From a checkpoint of a small transformer trained on Wikipedia.
Architecture: RMSNorm before each block, rotary positions, no biases in attention or MLP, untied embeddings.
Each number is 128 + 32 x the weight over its row's rms, rounded and kept within 0 to 255. Layers, rows and columns count from 0. Numbers have three digits each. The size before them is the row's rms in percent of the matrix's.

# layer 4 MLP up, 1536x768, rms 0.0615, rows 1447-1461, columns 0-191
098:140114101164094129137173073174154157144117116140155123099138133140113137149148111136182185131132164149123153171185118130122151119099086151147068093126138151161131124152106158130162137149144129132158087103113186100140114082152171118124197176095072113169112140026129138160139148107137025136121082127165142100158136120128131165136117100099133118066100047104113150054093126094088138097147183153142131101169086162106125112136131142108108126122122153143099124051159126175118137111150128106144131181154147125126123141215160110134147141108101152121099161101159119145112066098126090152
107:118133125087125136118108123063110159113103137173112092122123194143127142090100160121152120143064180144089109161166093130152126113162079110132129129191147126085123163086120131161106142091075123113103052169045107093128101178091085113140119175165121110127129119128113116129114183176118182151104093039185064071136127141053113134126195110121154088132092098112164078120128146073133074172138090081131157097094153085149080112160144081098132136133196145114167098129114192168111145158107146096102124153124073184139158111126090143172164115099194088124090126127151159119173162094139146123
109:158098111120109104139094156104088106087121183090132149168161148142147090119157083156087108126144111046186150121112188146134133125126081113134130127135100095168125150080174098090145073061111130083115105156143113140127140099172146100113099090120109105153165133109118128083183131113126123132212133111062139077171143116112142088109170127109111218078074091080142116123118102187100116148199097163067191129144154135130099088141088124155095138064130129125121128153112137089083077118142131041164087157076140118122108103130158140199114096141115153120137086083138091140083100178143149134
103:120157102121101087147151125162104090117124146156082083100148139150126131114077171134148134104130128205188085138115121106123086149120144103089147097091090155106093101122144110123100144143116154188143098167133136074159128100110103120120119155113119139116150101150144143143101133146139096111156157108146139078130060107129105135136110089167102066096141172079063102097152090150055114153101123066121123202081182131136110120113161229112150114062151162163109155188148111093109146114109140129074124123161191198130101180096139115187140120101152117169136152142172176057137120081179175096
097:161132157127242126165103157128122094151103107026071106142126142130153115110187122117122119194120036151164156117070148108110103157200131155142161091108126154166098153156139161102100135132097145105098161132127161109155138102106122094146128113182124093111072157147109144161095136162087089176098136100087179116173185085105121172114207190164152089111076086131108138108119074131131205089158126120133114127081154150155154119131153100160150107123233126186124104127119112131059122170136142126117141142111129131115117118112178159156132092145198122097130113109139100188166150108180124129
102:073153133146149174128186134122211093164083122112172112079125074113198171119140091132215101120142134151191171164196139129146159105049140118028187100190121171093107128068114152063113144121154110178131139100077186149120119131087134164143123121100148135117160095101165084122102112099133109128139225173136117139088100153090177140130160177161155190133151150114116112187081172197165105092117128110144096098164131124119147177143099133126129096125121034101114179133114140164060088144132123065146110095108104109125171101102148084139093115111119110147146158113171115110126187094154166156
099:124087089150126103136154160140157103116093111121135137170101123083095114139084114110093168141151114185129138058134199131124143198103084125140097134153130108129117156147106058116136115172133099135161118177127151163136146121161127063169155119127154127169123208117145124069155160111142147084176148138081095121097078142117135108161123112116146139134115113196136174131166122164104161106090129152143142134144129125184114142138143115209086086040169165132089109098170132129114148126091128137145139159209183094108114156116184043125152095149129148118141157150167154129090147153138135152
100:117111100129090061109142097099103118132136109124140132126091139107094136117094145150104118107097141147113121100090173174162097099045157144109131141171099074107100049144189086126073188117090157094129128133160048139104131133151146157105163139174111182107149081085086094162113113192137179139111156096134108159102134168098069092183155121144122068150117086145120209188154121172115147136091140176121156112061147157112126157077150130126047155165156113124105121137148143151183115074149135115126094076178123112120134109161148141164116067161184098112121160142104156132137107178125135121
101:112142118151093114125141126120148115193106169094180149123068140125126132141101069125139143162129142115159123180123119154108163122146138125164074167156173163112072125129158109084160186120077148130106100151129123118084108134162147120121093140170070128117137101112163159047181115172095102133133096186130153130123130148130151188128096144170166067067121127111188088137125078071121135145180145133122118086110129105168055115177099131110163138113153176130172103162100168173099124149144135190131143100140112086169098111104142175074114167116138174108146090136097106133134144097137118114
097:153183123105108116168162165084172174092159149087110111104108136125195130110097114196200145045076153129081041092148145181083106189120181146150043071176063137183149116171186080096104148084163134145109160170164130125104116111144034071102147180146086116154161120078101131150085146089125116119117166092110177090163143133089120163197114115130157109156103106114093130132130133097095112148170150076120108150126161117109135129177134079147162125126144195084166060170182166139130157156120127161087079120114168141155139089144164184119089164134151129105195121121113126169084135153129148178
099:112161143135091106140132144151089111093081081146163153170132199085134079078138139154148154147126148123127136104106115128123084075108162152167102092152121155149142162157100136170128148131134150088127175071172149150148099125109110106098103134111074129139080130128116140111141119113123107205172162180149126154161142102136087131125165066108104155155109146188085140126151116086139136081115107128124085088192171143141152172130097151114081162113211136086167205065060105182128119146112137088072123150096072119144134114148152096136127121119124124122073118110142109130103068159124110129
100:134166108139158112125146098118175114185107113125111106168186108130104076061141114130147105191189143111149097115212129115133145116153120157054145075216126182130118137148080136199133110112149125077125154157142122184098109106134162152147135137104160137119170095130106142098127093128116099144109102149154073153196156117138150105144099061162074203131139147087084094131143096145150103119117105116148108112119097152113166199093145021121138117083116124106120095112145137144068086117094159179119068175122157112146126209116143122149150133151116080143062087135134125138124091151162156112
100:120098131178119090072101130118054158114129138120091161171117163132174107153129144118186144145133076105104092106116177193189094165105130134130090106090113076156181114162150172161133118118110106121116109142089142115076116125138099118149139118150129071107135137090099096110175104107146166135131100170138147109149132130140094080109135069076113054145108157124157111083069109162163096142109096076142085126118105098155121057064115107123167156132110135103098086131158102142069135140125104200074138157052094179085151157141148135178143127106130139198144153120187124113118106101142117216
113:134155184103081123149112088121126120201150140149120136087155146113166129157151106140109129186155143089160149160114102120157104112073127160096125086126068152107167177165113057111136112182116107090135130117135124137167111081113105100145123137108149121157142170109133144130139128117085157216104174136132143132109133102181081120175096117120128115189140119167171142202170199108147159178166135151176082120132131158118086157140107097045112147126132132117160133165103167157135110097108110096129185182132091115115100193172178135118129146131157073072129116054121148114117099125128110181
099:099170171163133077118127196084069140192087100114141112135108072093214102136146118094126166078128111113141139128140126152087145105093153139089112059140141093129060093068126125131131148191173182133119129100109210086146096167204163163056150052146133169156172093113092142162164118101116134149138166129119142121107133114111132170179165097081140096153161148148131137171151175085134126100073141111104132138148107116154071118078168127150100112154077111158116165153111135125183143112124144190143110144138118125137156110123134134124106098154124044140226121114142198144102115146112172150